{"activation": "relu", "rope_base": 10000.0, "rope_fraction": 0.25, "warmup_steps": 60, "train_tokens": 465400000}
Each number is 500 + 40 x the weight over its row's rms, rounded and kept within 0 to 999. Layers, rows and columns count from 0. Numbers have three digits each. The size before them is the row's rms in percent of the matrix's.

# layer 16 MLP down (transposed), 768x256, rms 0.0974, rows 209-315, columns 0-63
097:479499535490489467500475490489445459444479483518536517510508505452555496470596567593484537536555518522512456492509606443485538531490538530471537567531500542488506527500528507504505465514536507
103:463497534437544531474441488453579494471475462490511471486534502514531434400494526548476477442468542458510521523526493490524545479450578459484501452447421462562549550536483542514439482538485500
103:462481546513445476475522470561471502473543533540474500465551519491455462516434429536545504525537517508422541498479554458548521491517532525464475495467483449560533533424518497546521473440518425
101:458511576473487535510483530545525462495477521515541437514459532511456464457560467484472451469513524528504501593517471546538472482471484513525516448537501532473534505554511573470560497497546512
099:461456523516451567551512469487473534570524481486498574553489518501440556499498447402520464490543472493475487540543489464486494527513510489483531497517488476560481539454520459535569500530536527
098:454538463548481492513465528486540524450523525492504532494464452538459490518477480538584517450490465510551494528495516519447552523477557461470543525528571540443570495603551454511517511486445458
105:527523509517475450489487537449540474504489543515516495477468470534456457510427469497509465375538526517481498437493479556524528548608485502385449535477459462502465500567509444493502517587456494
101:497557494473517496506447473507422471530525483520465487446489463530484447485415513433480447468487468438446503467548500505537519537504459516582548491569509436485550485555490576441502524456431552
097:542488552543530496406504490511488507521530489490552497457551482543510455546519526511505468461473426506452536396600478484532538547537553485497436513503474518460579509468501426545546471456472515
103:495508457503458518512506463509424486421425484438497512395432469428496514577488504439500530474531477561512485508498466505528424372476573486548537511498488491400545585494521431529447502495436543
095:472465524512486505496465446501483524483519498500495471518376497504436467500484476475489493484482449546569527551501442565501488485562443519465494488478517496543549446469545452510437507521560476
100:573492432415599586505467501372483513487566475506533561443506474501499480434526522559530443483482513545564487460460507450509481517508501503508493456541503466544515499537481520501590545449537555
099:498483492495470459413537500523458465499533560585483523447516438475524508523448512567527453486528536449512408475466485451560513439464528479475564442475481459429614506557527623585494513544446462
112:524532513508534482499532469515511608508500437514465508539489423497488567554518446518424490509485469497465520464433413395446438515466605511486528527519478466462442512467558470505479455468606481
096:492513469466450538506534518545519448488493492444521459473495581498584515455509536486444493455511458516496452509481592509467462520495511488415384552467510475467523596563515470523506511417564471
093:510516516496520456465446542492571527455500489490410499507457509490511587497542495499540505509503474564493493478519557504540492432521503556451498534449518518519460476506393489547506507496483514
095:573519501511484533463508521455499480552496525517503403505500547470478474473483477485523502489542500493488457527466503463559484468444478482542544514530496476465516499479531491526506423520541546
104:491553515449472546492525464517529472563471547507556439534453570544478499557566508539534502529489574579464451475529554489521438480527475507511530451542467506514481486584522527439483531511489553
101:501534496524510477491455513500542509500544439580454479427498511482489560492430550498530511531501596486499523520500488513494505511519521553565518500481497535544473458532531495520487452507473414
105:506472487504559542485504544536505437493453550487482548571525490572461439449529407446544453529576545408507467514389462486596401502543514506463500513520508510529469505474519570550489516514532478
097:488481468460527567498483436443462467516451475519512518583532492455529480553507491467425495529438499513463487521498503473544455498523514540456479441490532472464467494505476471502480518515492530
094:520507503461504490479493544426439524490452547519533483507448568481542442501491563530520573503458490499477470451455522478499512528502527503459591512459571508511516563537505491525483478539538472
097:512527439499515589543441519458454484575494520482487406493484526460484507430565485577514544397453511519529520497530491454511504489504455493522559447511494452532532526512505494557427520462433528
100:560495448479489512449517545427535519546595535496478494448462497559481525483575475441532527496543543495458505495496515551447490530544509464560483502438475492490506513494465489554539438535531354
109:496498442573514522461488542472559448446488493505501437515608528533453438559507486539583537540602513517531513521471526508476475470537490472541464610526524537580511533494455501448510528505552499
099:488471441526467499506517553451546494531490517488525538517446488513513547594413406482503493576478484543505480531522577483475502427504490519492516490613571475454511477550469516433529522517513542
109:497514495553494452540516484520580560435490513483511503476447540507536567428433511524474499520494468476427497523533499481509524473461496545456487501487489548542539513520416497457516511388458495
097:510439555489534535464482494491512528473519457468509493449515436539488499540498491492496444551493436522464534553534499587532493506484490570520507561490522548495514490573504534442532512482545512
109:433481491473516482538502487487423521497481493477585470567501510480444485553516465492528469525513465529533459446536434497508457502494543478504594505391500523547475475472537445494496473538478490
113:522406505433428537590465476535488518483593511495531561500541568485445547526407470491537436474454480489560515498509393504475476477485475492483508538529426472395536523471530527554541535523478536
101:487509497546575515546528479500484453485514473453430512515487485461545521560550519449485492478494512450505442506450454519506512528548467458508495414448523460500390495436465462499492472533477481
098:511472485512482524552517508562531498562502485494498506451471502536486496504482490566493531516511498561446572547567484517498456452424474511466456539504507497496568472514513468496547482496497549
096:575486501517502526426596528426536441554516517477493572555459530569515474517537497532453459519555509467493563580489509515494511567477531535459560432505502536519488501385482522515493518535476515
091:554541467498508499483463475493472540429490593462514465493413484528466598446472548500519511574519498498450493448521432428553475524441475471511490481505524479546539455554502489471510401445388479
103:566521519470495535477446491545548452523509532447511464456527497481511477438583477430516502486556568501481397493509563460453477503508433504531485539473519615505526511564537501502484517493466409
096:463462486475507570502493500468492472580425478534580426540488473440559500573539516519487549538545461438523502444490442516408526512533474518434548490517456491537452478439458499505492508618466533
092:542461470459502540467533567468490496517423478552451526514476477478464544558503465569484494531450486465537468502506487505462486551477497576548493449474443503482513539520484459478427443545523502
097:475550473477510573557513498465497513483409433415500439497538485525443550496514438534510458530524480452532558561530461484518448471456445616473528448491463501462524472512478528505448459455483488
091:534503445467570472478435592533536491461463532470554475371542466553498555475540493470473576474460437474501536511493462471431484478495554473472507499527499491488475423434546477508571502430538445
104:534513499514498410529501451458540505494524484451528614517440411486576453506501549464509495510480530465489434471505500546508416468461437491547536481550503485518451560474469450454467505546526408
105:506530542445441473490507506470560536412528518464527461512499518496477386526459494525477495478504511485478571487532513496476508487513506469542504570498501489500434572445459441464466448497489479
108:474433472466537555452556492495444430538502513623484494545547482536499464526520437448587458520578529559498549506474468478451412551490472481511499497464545570472494471483517492511447485496507524
102:463553507407449488510452477551471513494524413461493494474556496468513499433480473446456550506511460486469455525485497540531510494551456432495463444507514506453524491591533536541522519486494498
096:542501462473496476530540411488398433453546455461450535538436453444528451493489540465506527492466544505491497436524528534472585567519482433476572449539492475500492529438482487512469440511522483
098:545542491474417481561556549530489465474508515465461523457570566544542525519477528546500472521470511475502475502517433561443483474542481498452488450481443428501554490425544463512436548529535517
097:538442509431516519531554466475548535544475446501513558446462524447539521422494501504522500533488487492449462431494495504471511463574493509517487464508491506512512434469593490533449539451478520
094:480465444507538515499570497504574489453507501445474503566482522511498472542530536493540464489503446553502519517539481466543513541518522565609461535555541531521467494489478485497536533463457480
101:439449426428491494502515565485584405559409534470507506452484500518478470484420420515561479504511578489549450478448500411485559451472554537511522492498536491543512473479540535522508468528528479
096:459472498537501461528442428559482497549525462542488507457544502502538467508518528470408637454484475412533528478457459504542505475481550459466492480510538546568502490445451486419483421500493540
101:560550515521526448522513503516493558476558512521461509454503568430523553490553488493480540474532504532477480524472462494556477470546514483468477421464496467485535463579493539490479469427498488
094:457374550483524572470438524520516509516538488491471504477518522534486507537491502497413534479523552515532445430480503498493517427552510523513493399510527476490530538504604554576602521436517472
099:554558509448507438485521506525498519483542468507450439544540532543531532498490553473517483459472519526503514381537498514517525519542468469484499509502498495492540518573553505474599511499512486
105:421506493503441549508564539473495462498525503502514528531494522516482518448527514466520550523498556505498490484487469459457506428565504478535556446593553484477508514512516475402517490511483511
093:539467488525468512423476548513460575499581522512559447549468497532463507502529480472554509559499567452524454512489612482496515482513451461530485487455497510537470570547552504508476539517611459
099:470463519541486542572540492439508459564477449447493461494512472495495467514476538576462514479487484490577546423455486498568542590470412529536525539502506519506505484548530529488466530550485552
097:542507478594547466430568514484446508523528460476469499456504486489513422460509501512527479548452496564477475543537533492565528432526535479488534466579455495488522402505469511456575510519529503
114:503473457518553543470455471536510507462510498479567537368531459490497547459527526505467497420522540471578541525450527509441522558547393507520570492542523497560475562478469493521497521546498459
096:517565540565398492529504488509472530503500500496471525444510542528439470459537415501555574510507574494498541499562443498544503512458539497438475470517475552410509511528472545504505409542542514
098:520517504556508532546512494484437505441455488516467523577529514527519450442483518505523472470489502439531560513444540486517556428539548490468423582520474470571514523425504467488541498459441510
093:544510491583528540544445482528471454547498443539506547580581449515509427453556549543463536526491498521509495561489511476545516457520618496489457533494429576481498479490467590501418443509470441
107:479467514478512532578550483536452467506533568563534578436542544454573459486498452471548445527469554557454494491440519492431505512497577501486515528536524490481471441418442500545462486539536512
096:501529484450537498535483460545470513466500532495519515553517458547500486488455532441491532541538437487594526469498445550562522479590572533482537492530575577490484424479491429531546462542511533
099:550447542523498492518390508449517488519453499492557496484458501483454467503464470549562419451505472502482495577409499462478494504472473458606544535444465530446494504480575527446489569493510494
102:549452455502456515599503473570486462515482538531558491526502529531399531537575538536504440487493537529538461512506531500472551556419542542466498480507493522454458503459470482473633515477552489
113:437539548573571436562523497492534476446502449472593474599539528478465548502480549501503507541533484522472480497479486536480431468554476471507488520482489472510463450561534501574495571464545514
105:391589504495503506496513463492397490570454548460512465455489517518478445526516428463551545485457562489469524409536435406545537577498460424553491536474437496560486580547491526482482476449517550
102:561463510477507505560529533553513478516587578466420500484531503501479492595558517496393537522470496554497497472493473555495515571504573531421484590492520490600515481462547494494461498503436525
109:449490480501424525521543526478487512467446562519472545488419501499449536524465439570501518541521478534461485485546478500434493536530527541502586496576402481471528423479537494464498486570585591
098:530507465482513464529552499389537510484480549547570490524439566582565525516487496452516454535492534522421478554586528581547518547485546530522503484459473475463441494538496491514443419416588458
109:492478465506473552463492487546558556465559483531509410481488561557463515516412463427519407499435548418496500543469436522492463482497472452555501474449424494461470567545553456502504450491534458
103:499455530463550522518498592474519466453478490491526456506517483551495506453529524481499490522497502479415508447537466489458519485526605615469497480506475489567516524510501418513510509556511564
097:568481484518489536501468564475556520507442555490582483553512543519569527537555498424509500490545450495482507511520484499520550550547506471568418459434485497452512491469480481560487496497491479
108:495560445513509480480598496442471496464480549473460534506479417491486494465478570498498489514576465457511537436468448443475568571516535546506509498466540512510477498501493530532494485533516503
098:411479473459507513448477405498494505515586536536495456463494482560558513479490541495489517505526513522516457509508523478482474491545522534475535529488505527481476481445385485442500456527516443
092:419468506538560496502462463456519508469521518467438545535483492502515490404494450577554378460544517452505489513536446544494504529496540537473501445454559445430474435496418527557502468484453520
101:459444464509571553469495479540503532506501557586484533545515530493582516438480440478457482463476574528442518576515488488507548507556501554571542555542512515520495527521546550501563562459406474
103:528485500549554489549479541524456488474482557570455440561544510552472443460456469536488552542426488497438556484533543522528460418509498454447432591552471514502465449442610505593485566537550537
102:445471537542542454521493493502524531448484466560544528448469474517536399503420474491501465471497488586530425514580544546486542491557476455496445518529499440576454513538475515494515464488461488
094:464506513514492467547482546572474535537373497506503462558449459472479597465500518495517573492483550501600428479534465452507528457491497512470526466559539440453489487529494479480557447483520439
099:516482463423545484455488452516539438413458487562504519456461563526508464543545574535489507461580527529512494485504487440494527533495562494418531467496525555544479482396473481509491465433420590
093:505577469465551516559513461486449480491587481526488543426504475469475469505539523491494488500454453550461446515550513543501461516585422501557535467504582475429515549463506485441534522488452507
105:485479488575444483520500480549514499476498514510513558544553520486504397425483550517518540485518439530487550516517463476449433547489534493516520520564496495525551467452476529543546492519523494
104:441529542494520519499434456549491500535503517475438474529457531511481431562468552508460489520482525457521497553489491495436489509499472501516452518517487419531530536524475494531489445504475521
099:498581514465542433489515527539553491468449536481515513499449464537410473525521547436488521522492479481459505426546542340430514401544484496521499468535521542522489584493529529536570520497515525
091:504515470569557501486485489548466482514432496501581456532580529517418504433501509519511482482558509495518487506522432436420460435527483420447567512489492458484462585511462518513467550481495490
101:540517482520492579491498477492488557580485534482460367516483471464541472460509512513563493600528497516462525477507518498534537512411512541475471459445473497448451512552543444509503455473509506
091:459513481568471522460477522481434509565453480488432557507496496549451566441525482502433462509475513456584504547547490534533500475483468484409499493535535512489455484539530480482495537535523567
101:584507478494467516465441502461467498537569551443494576516506482451408483482478471456519542483476484547533542530574487451516505478434486512479533538518431462504483532442486515482515497510553526
105:496528544509443531505544448428515481536496517492541457496439574472546529518472458546559439549537511540576469456438588542494579475456461368466532496527478547553542505470444451505458524472510527
102:425538440493570493493592531500578533458540554406517467499572513497553496522519513485433497514496537430569492390480498512520526432460520507485531517490420508496537513538471470453461535454525516
101:514563466484522540520484492564503511505485457489552480500539477524535464520513450545481488467481452480533513531488474470593532486535506471517509393535461478492461484454503580565488569449534530
099:499493530468460459534531486507467453474507570493529488544540496501543396549522592500438519472507510505435484477504480520495491499554502456465407537551528496506565533570577557495522452543482500
092:485525442500484461509458486498497496460508437489475509559521532465596517534498455510490503537483496477487515503531482480494373476514483523457484478454500469550498450536483527502537458532487491
101:449502428537487511459433451497551506513499516450502457570512404418459519402449475511507519557481486467527517513522485552482524543483490439465462505497514454505481495459465516526517503457442543
102:545494523500501441444482369484484492505580517440537490527492501432472542529518529507450459541463489470483440530527492391551482546534568436490520541509526563515464525445558495489477479536531483
094:442487485480595483506434459465500478556522431481464469480485519517504479540515484505553434463525438534539483525501496482480412532521549553499452472493515523547497521444509449437447557482595394
110:505509481494555570490503467455494512494545479455539516553498586455530461485500514537485462514569534509492499528477517540478568458494583582474497556448505549472483496505541458532540489525533505
090:480502437515577525575520497486474531465492533471475497503591411488515458522500502525506499522501538476509536518488518509457496548564499550495507519446445472528547514418509489521484580499539416
089:542497480447442493459504525455590464493543506455450486509527560533508522551583463595412517524514507517504532562543377555455557476554501510570556483565424531454515493519451493593467514551483496
096:463464548470471470415541534508497487557491593498463498442529452559511470532501529551512468504410518499492543496414526482476487496544471515477501479504481477491590560543506494470495489481519515
113:495465564521536490425495455445491458504509487500579467502511589478509474515524528456521568512469465470496508522461519515576476495531486576527440405474570494489532465480472489462519532530445505
102:492515511507489486509556511539491419593510487524480510510549381456511494471525546504559457537478498478446483532501558475509415542462510469489507457533514527499437460474566513404518503551493546
098:586463478447526456501471475517514553463504486500512433545505460528471573457526521462515527470434536495566495508554549512491524504480441511585481599510595509499442532536533448458561454549518458
094:525490521533508550473528513486573427480471483591463482560563439513477508511567483485509466546550562538531594481531475514422476518533502495485528564491521452420484540437479400446484481464478459
110:411571549559522417471482451508464489611538479544450537515557459518457443508502474537538483501533497457581528527483486523516517536585421493519509439512442458575475526481513526474567504579561529
108:462537532499516409583521490473502534483517510559486504527573414480485509504503446469539528503531452497466537479475493502528437404439518493547475528523574497496524429480467543455486559469491474
101:574429477505442504444479463478529521469476487554550454452518496570558582445513493505515474529491465469482499534514511477465488510507508427496609430480531502468535431503471469494539515507487577
# layer 16 MLP up, 768x256, rms 0.0922, rows 210-316, columns 0-63
101:546454507506520464500457498541592559534485498475547490475504485557522544470479474555506490498501498499478524491482501445480507505485443460400466543498502493449471596445517504545493496487470541
096:506495489567566529454486493513488535547432449523498475486424512488584560529548497473451515518485515494485568552483519495509479525522449474526523465464514480477425512565536434428507459530490518
087:545466487527527579477570499474543438529475488504512486504497487454524565538483466517511552437497461508576497453500547447474493534484552555452525492470506502516445480450435466480453524531470499
098:545502507558460536497477448545464507481529525453464510511503561512503428509458545549448545489507481467410528492561487501586510489458491516568501487545497449477531480496441597540521560524477465
091:494453538529508517523513496539497437510570558528611472479470612466506507506477491495502516524478551476439522426538425496577492515508546558468487524550482420545459470458460506475510517510496521
104:566546521467508510534515505526530464451450449463488495493543561555470517505522426548467486554489458460480592465452488545446459493425521418468505407532496463524496560555494500469491489533537403
105:540520470546541409496487422429501479529516529526527478508555524529514441524581497529473452479504479530494555459486536495524500523449412508503436443435474506551529514441454515455491482478520477
105:457502496461481457568508513495517540461437495511552553401491534501446482499496530550466544499488460477511525512526478502474468466494488506494447540508533462532554441507483490467478540465469550
101:500591559431470457491515506477556498514474480493469473504440497525471474518528437535502480561447508469434546425541472495497478525482466524472543527503475464489392536514552531547610481436553470
089:561490532525506539512547508502505468501515555454528550452516531464526463537541492529521556499535454477501476481544550440452484467494557462629483523490502443489462492536474505496541547439507515
100:564529510467496440439513472467505482423534546464537526527561463505466539514466560512492515494479512566469499516511517482533444507459499509433506515528525507474597517509466500537433466523482465
101:571520500531494464499498510525557551535522446518490516454502507448486565559396492550558428488517435446533514510495529508546545504515541497434540476491471474557500572512512518478492484494560512
107:472561479500499524541520482513500445469550487546519459455437498456495517475533509575483427501505496419600548498500475504475594429515514473469520482447385521496523539428484543500549446507463505
110:495492532415596466505498454468505533471529465487519509543453491578500450424487526495439518514419465571377546551475524459428505468525424456457518496462545442511466504564501548383522523453555465
094:515448475461469530494520447510431465490478527503523465492508512548496471480380415549549513515495584518469515512473505480511529509483493453470473494503524554553546481520469459500564511492537519
098:527513521415446497446445504551535541489473510453535447449513482544503537500450386447474468532461447543456502511503511495476529466473538569452530475434444507610461454570504571521494483553512540
102:469456562455569538455489466539465526537541451465526496466490581519551530559512517511539521466473506508521454530464473495499471517399509482431403499527567500437492466510451476502539500494578442
104:579500578447433460494520483479517455525533526546473473575520448529535507493456493457561517492532500458461429410564521455507526511503466520534469446594554515535497452467444517468540536419563490
097:457521438555441546429485518534584479463484453543512468478452589419553525501468535511505513515415464499547510489522470516481558480491539427505510490495460420546504510563511532443543560509507497
100:544509539528475406493555516501580581556531547513464475456494523511493488482513509557526559505538453542517500536461500475494457461511512479567505559573497509463500464488465571577513458591464433
102:488560458469474492544444443551534393508520465537483515497557493530489476449590502516515582512529540458433475544550555435537412544546514518484466498549525496446466494523489429528549428441512569
088:537519496489497488520587508499560507515465516568553469490506536483509479507521440446472519501504516525498462497455466459484487431497563506521485643521521580481446423515510461472538477545476517
099:580487472487577479487504526457529533478526498452535507517447491508515467522575449555450445524489468563465462482497525494542554476449556517432504516534464503548534496472455542478445505532469463
115:457469480627525473474459514527450510539546459474503487514547508494474491521420522482475406513460519485546535489508461593509484510452591527515503505490485531573475487460417564475533632511470495
099:543452518437434453512498554377499532478458500518552518435478546596480467482526437451477523438472475524536511517491465598524443494474512483505442501446485505511523528488424441492504495482442512
062:519501460513518527481558495507454440473504489498534470472489537517471462487565487505478508452494524475499484533499477510453439480510528454554529535488561548494516519549588496545530516571564494
097:542593509485512494521521556528517480461496523556484489531421543563509520483515457485497529525494535495507522579461510464580441536436508491526472498451490519514435521497486479552498449537504461
104:534468491506519523404510518510494502515462524470559553548456462507490472460431521568411469512507474521486436456499514453419489442446512459439477405495544468509467496524494504533498512529500469
113:524485471500503472560467476491528475547597459481531515478510530532503502502443444582504562457471485489626488513479510566495472518517487478516475534556528463429505507504438457566575531575483507
098:480601423520595492500527526552514473455520451468397446558509455529479526503467492474521513537502410438521536514453518482547546549465483485489452487558521509513485459521441456461550518515499573
100:535480500449472502533549500504480600532460511526459504513500481447508394486538549511484477545441560545486458514480565448519494530531446472508479559453492516546497501496490516509523498427505553
100:482471565535521492518470473520504542531458491524501457468471491478472526485478547526394497545433554517505523541539451453549470454489480532510460480569501463445435458498421491576501465527518529
087:434508545555459499438518472559436500477559511568463490494489559463473449521500488557490500466501519485551454538535407530456563443503516511476436518502502525422455509522480523494503536497517535
093:500480501514389454531530402482489477455539511527538462483538515491479528483492564499403490491431510522466487517498499500464490519522522412490464548462525377514464520542485460550540452466454508
092:491491426485462446569542527520501415419507528431442445519418506562479487459545453511583482508506433517475444495592565447562472439490497481471497540511516566494570472492484441439449553483510494
098:514497413506541497534516465514443487485557527478480476534508493508591515478458558486503518444514514528445495466536418546396438487457507379411478505471554473554492478447453531486502546501480510
100:526510476526510478509501494469473439543435497484486471487495574446507434450489474457447497467519515492473498487527509485517585564449540466501476523506498443585566466503484482534468528450537423
100:482484431514525427508500563588509461491550497467485490551474424427472544544388540560500493517531506498461521451517529484482507529403504522564510515492502464542485529422477528461549532502501485
101:478548491470515403512514434532493535479551570443502484523515508570430469456516496514426451428510542449525479463518512459544505454511560491511456490531517471585518457445488519451482537552510503
104:484506422483567488499506375474487445450547527546498590502503514530515548487542443556506439518500530464493459418514517492551480472577529512429491456516486538488422441477477471501548475529553490
114:495479508490488558474491534550556426501491518565537465499529518508515519502538468482554598548534466465495514462543501538561532545535505552493566626489596536464527399513513492474470463380478499
100:502554457524529501531482388518548476467497533520504521496453527479531486452500410484506456464523486470469579574481468506427472514471490474566486464464490532504477511532478449450490573511442415
102:464568505516585555570447563516501460568443411460580528515563538550528494526546528438457449575473559462454470468487445472455529462463472498561569506490482526505448424573470498400519469538545542
100:433569515543514560449509478499451466469476473521473478478473484470434503498459522489490525556576503422516518485494464456532474515455526514487463508534569459517488453537477592490558589498569498
104:452474483581438484498566454545525427405530552497483429564551508568476429457551470537517490464543546496418436507506516500478519514509488508540400563481448461426545569482521540433552546524489464
094:505534495507429521431496500510506488497494422538472548472500545448447486396480524463528446533529459410483409479531531498542531501412408510463515476458565414505498472506453512593496514501529464
099:540509529537452495463498561534538511441625515514454520481493534557527488481499528533415621550489445498466460492570488515545462493540524431496491520493492468492518559444556498473580494448442457
100:513527515514539539469522513517460582383502539516575448535513575512463509531515506513501445464529599512524573401524556554524462498473500495455617463496462470488518483531430534475497438579558510
101:450491472461559506424486459513456455398516522502503480485448471543479457499458527483463500458525499444553565480503567552498464530467484574477524506534497439481520440539439434504474528480542485
096:527528470447455488533531549434486466489477584494538498399493486567490482482509499475481481442503497398506502492592517502522447486455529456512489495485406437533542494530386448472495542469538442
101:425463483521487484535463487464582429607543554528489509499488449539444459430481464528465560502436432564422430462500511501504515541546489495493476537498521473587467527476422463488487491429484504
102:523472504549479418628488461522470531449487582509559493557468430468472537489456462494540502503462541508462520471441459430480452523419527470490487468520511556536465527538485504452508491421473548
100:475577477460562512528495471505503412552530410442586451564493530416515513551486454493540469472493473478477497460537497476480523519507493489567508514548490549480514559497512506525583473513498497
105:451503488521498545519466540552474433438514597511452587468491506491593481474489514428445585498522551436537495563452511472455613537543493457500496425453538531541465480416517563595513516456615513
106:610493540553496475487545517516431499490513452485495552426475503465516537436553432479534493459494541565492479560504554520509491483480476478531593512469530424526558489568519504516516558484529503
104:377546536466503509495534521484539478443472511412471461563465504407555463509529428561466496546460491492510486453528494513595539490480536550506531547410519481498454485509504474525525522465477507
098:483448486528480519538478444465527511468533518562478466493552427504484467469520493491459515546486475477501475536484498496548508412586455509450523553496515427474469542500486476550483567516520387
106:465570452445511561496468522451506480517506518547463496520488473517520521552499529513565569506505485454533571405521462529484492473518493484489501516503451474562443411540483496552496584439526606
099:483490562495525472488536554497457496494526506429534535470491509462545494515541467546562503484515554497517519482562452527523458449462446525508556477463515463538481435571549504533510477543481579
099:518544409581530462501477486435515490510491525519536487513558496538576515447514457556536522492531450456446506436548461430562476525494468531498510479429572511491556513494509469509408601477535517
101:469432468526564488477414452484528507520511476521479507509449491504521505516470520485415534463502533495497477566466522460421462555473457516569470509588460522524513522438563520476447455470523468
104:520512470522473497497542548487536527531479539518530477485402522488525535487581537469452536497529445474501493521497508542486486463521544510517526560511502488597462468536474516507513488504491542
098:461578482498488515527486507503528562515515515441459523498474483496563514489543531492479498492444503461498511457513563494510481542549493437489495536446529552553556548547543556526464526512524433
100:500455432441543492416552497534544517444494534571410495445476484552507477516473473506523471549558515470502496532517534435448501492398421464441527525533635548499509502499507553382515540519462474
100:553377524473512443598477525500495471463437454521490502510567512508467508483449490518479458498508473530560455512544519535483494476486509566426488542562542472573553480505560457555571492532487545
100:450503438488545454515544493493583456430501492503577512508497511463560476459533470481504513456530517464491489387531482426586513537519487479557536457472577515551493500452518513445482484459541486
104:485520561486515498486504489505508518470513558449582446538442497465501520452510522556515520516498535508500489463474512468598581528538511494542408518603526609517533486420517489554519542406521501
103:437474468498540556516466509564567482505500529541554480492433490488535481481466495519529503512451557467492416472514507495513466467454532508531560469519509422439463471498464488499505496523478579
103:534511498483539511464467480511481559501473453474514567480469528481516486461542485497559552508521467475466498525526497472502434421531474573509477558518503526509461448521523476494493532495599515
100:425451482550513482542524461482490537510468521516540510449456457431439567506477506483471445519425522504499519544482501475513428427497456539455505467543458454462490455507557547501453487487590533
099:510483501540508504450515478432488460536476458462540538492470447476479425426560463486441447522519464430465418432448471490565518498472492557467504566540476499485545520542570498471525520436431490
098:480510519474570486506431463444465466571498488502485479491544528456450493448509471511456539484482452469556403423543517525569498501528438481515487516487503497510571462447421496498564470493451519
093:602488511582413478491523557446503514518514545459486507435463410487507458502479489491544470501474495546432506478481468445477481551540512496561586521476464548542484517530530512514485518527480527
099:452493480453491480504474521520524482448436544510552515426482511450437463556493427559442503523510540509502533493573489500518452466493503447519503527505536463590525523557531580425464448487500562
098:564425560538548469494524471444513435500558495468503499513484531560456558506503487560505478483522470530561476524452532465490535528473455504576564493463541496553454462455457466426509507537554467
100:546485437457424487491534462456492446523478460461541612456433467495545513517494504503544514508512497470577578444490459509482473565471540538505545532502491460490430481621491543506489450493457488
102:505465440464479495497475520529525499473541579506441507471523420529462517411494497478509566500424555547470490378497497494463482442510449495495540427502495508577532481512498523413517446553481526
090:560422483502468440523475535449470512475568514496481441464466533498525409564563476457468500521463483447542458522460515539516467494503480506518495510476487522509603531447452474558455498496410441
104:474458523457516495505521537449493449471434518556504531468438510518480513465510470504484579491480555575420503511525507548569499486483514534502494565501537515572479507497460428507467592511476425
098:493439458530482510457488493513516457566489432489551471541470550564492502479529494447470450482567455532464572541468541532537450522541493490474452522549483486485503422511508498453480515514537505
103:490516482520493492548507499502498418473498509424509454495482516534482499444506508479517516505478553493539571467486577527518499538553487496582434576498449511471532459495496521473506555498587478
092:506486467542450484498496495500551505452508450492561552490473518541485518508510505488497550461573562416486513511433536505514543401545552434570510530548345495484597484561483563555538490457494532
103:533526473540512593576460456492470455513494470525507490535478571464536480566553528516496546527461460435571516479491458488527417478500525517432491456441487427550437414502486516465481487584452479
098:441510461510495465454503478507516527561480569504551511545471503521529496482462414532495548489489466481456522513525535539442555497492523476509432562561470428523554499444561503451623468475532553
094:456540553497452535482470429546490487521520502516480425542480519486450483410521481472444440498528515478467459549535503518533556460473560431498467572485511460455538555579497547516510436578538523
092:546500490488469433548545547471548530486480419455609517486518529532488471538406436427572542550462528519450476502499462482456505490440535499514514481452514547530515524434434456463520525497457587
100:534481518444544492553581485512475443492525545501496496584588546487562510571567505528472453517504521442422493526591478497472491543482537446444541524486554524524569443495448461449548560502497534
109:494523472536528482445560498542492479482507521480454467514499445655493561518520507501484504454450470445452487490527508511491447481526509458465472528431625554557488502515435561479542505486526460
098:533488504509480406456534522521522529482510456496455549525492523544515541531467561560555499494456524495514488525478467514547506556570490504517443518471532505492511573517527525572477552432491442
108:484482557579486418481512476588510446545527456529485513491440573512522484543515497546472519526472573492494587478457532506472459399496576488469518505580513548510481500506518513501527445554537483
086:552485454552533581484530546552549537507496523454522417477479555506487529474494475516497549533490490509564554446527434428486538497490496480541495488431504471498504456480434514536467566526540498
091:527569481554421495479507454474587456539564529528503486415503441493520497481528496601499512506515546479615445548426518562505568504482513521501513478496573440457519509494493471496425458469471499
099:510522457504490515493528568542511516476558488558481460542492566571487495520494445488533486449478506531525511480495460518549547549483530533515474506488441482459493484419482483525507567427534591
107:468477489489495497471503389422534509530524456492484475494453554455501522517542471456481512568506508534442511462498519528497507531508458564516446497529471559545493435512474473530521529552576441
105:504523460511457508551527563565461506480486555480526551444477507539401510450581480505425527440525474486568483507536409503492591496507519486477525469429525438517594521532440453485495492471528496
097:464544444563436511519523490522501521495514545484575530430563612466582440535568517469460490497452479483503498450437540475433506437501408519476451557469511465533510470504539508523496496534624445
096:492476463494493548537523515592507504531452566540558488536456473410535468461514470593452490525467502443427495533518554458478489516532562453496524512458518499481516506473488522497524496492504481
102:539531524488498477579436437538446452486450489472511562446499495508536444546543499538452451552543497528525484528531476496530464543472465531521539554502461503478464511530453513442514459511561447
100:524516458472553481542498467542509498429498505559538489534495593477523528554524416497495480464494471499431557469421522528491452558468476475535511520464517524524509507484495441537446501518506499
114:461529445525554546552457489560563426490491500517536611499479453538517554495481599549465467486400575541495481508499515432516456498504508485477502503448543491466509420464489493478507514496428512
109:460508529484494534545456439527507475511489529380435447449505493518461502563537518447520492486476475480492481495522520515471528498533476514574487457432529498546434467473469515507521502437467491
105:507494492499466571481498475470515527473515531482466503503464553450481585549521509568504500526484495520454557481496464541554504462516516533450585479526506460515480485457515571461530581547569519
101:532483458511494527563491437496519515555545538454454470416552493422581523549488557578534427518549547472532561591547506508582512493501521477546429537533528549517557428460483531522482492532517520
106:513555459445487534487522419460568475509567498405575431534442526539482498573498516502493520535436454507493502493430575523485527559515480443520550547489476501454433432477476569509503476558519446
100:511454530532528548507409477521485490510508455473517501512477488444489508586511572513509463486491490473438506441439473502508564414535510535520561494431465529566529526537565482521494493536518526
097:504537466507475501453487472564458501428506477539595442556510555486548460473479495553508511403467534461504499532519531480524512500480484498536465497500505467458435509551553504490525477419577533
111:434532448476517438542471479505489493463499570543473530494489512475548471502539449478454416506496463526503498523508473465476455513499516466484500584524539520515476439507474442553517494432554448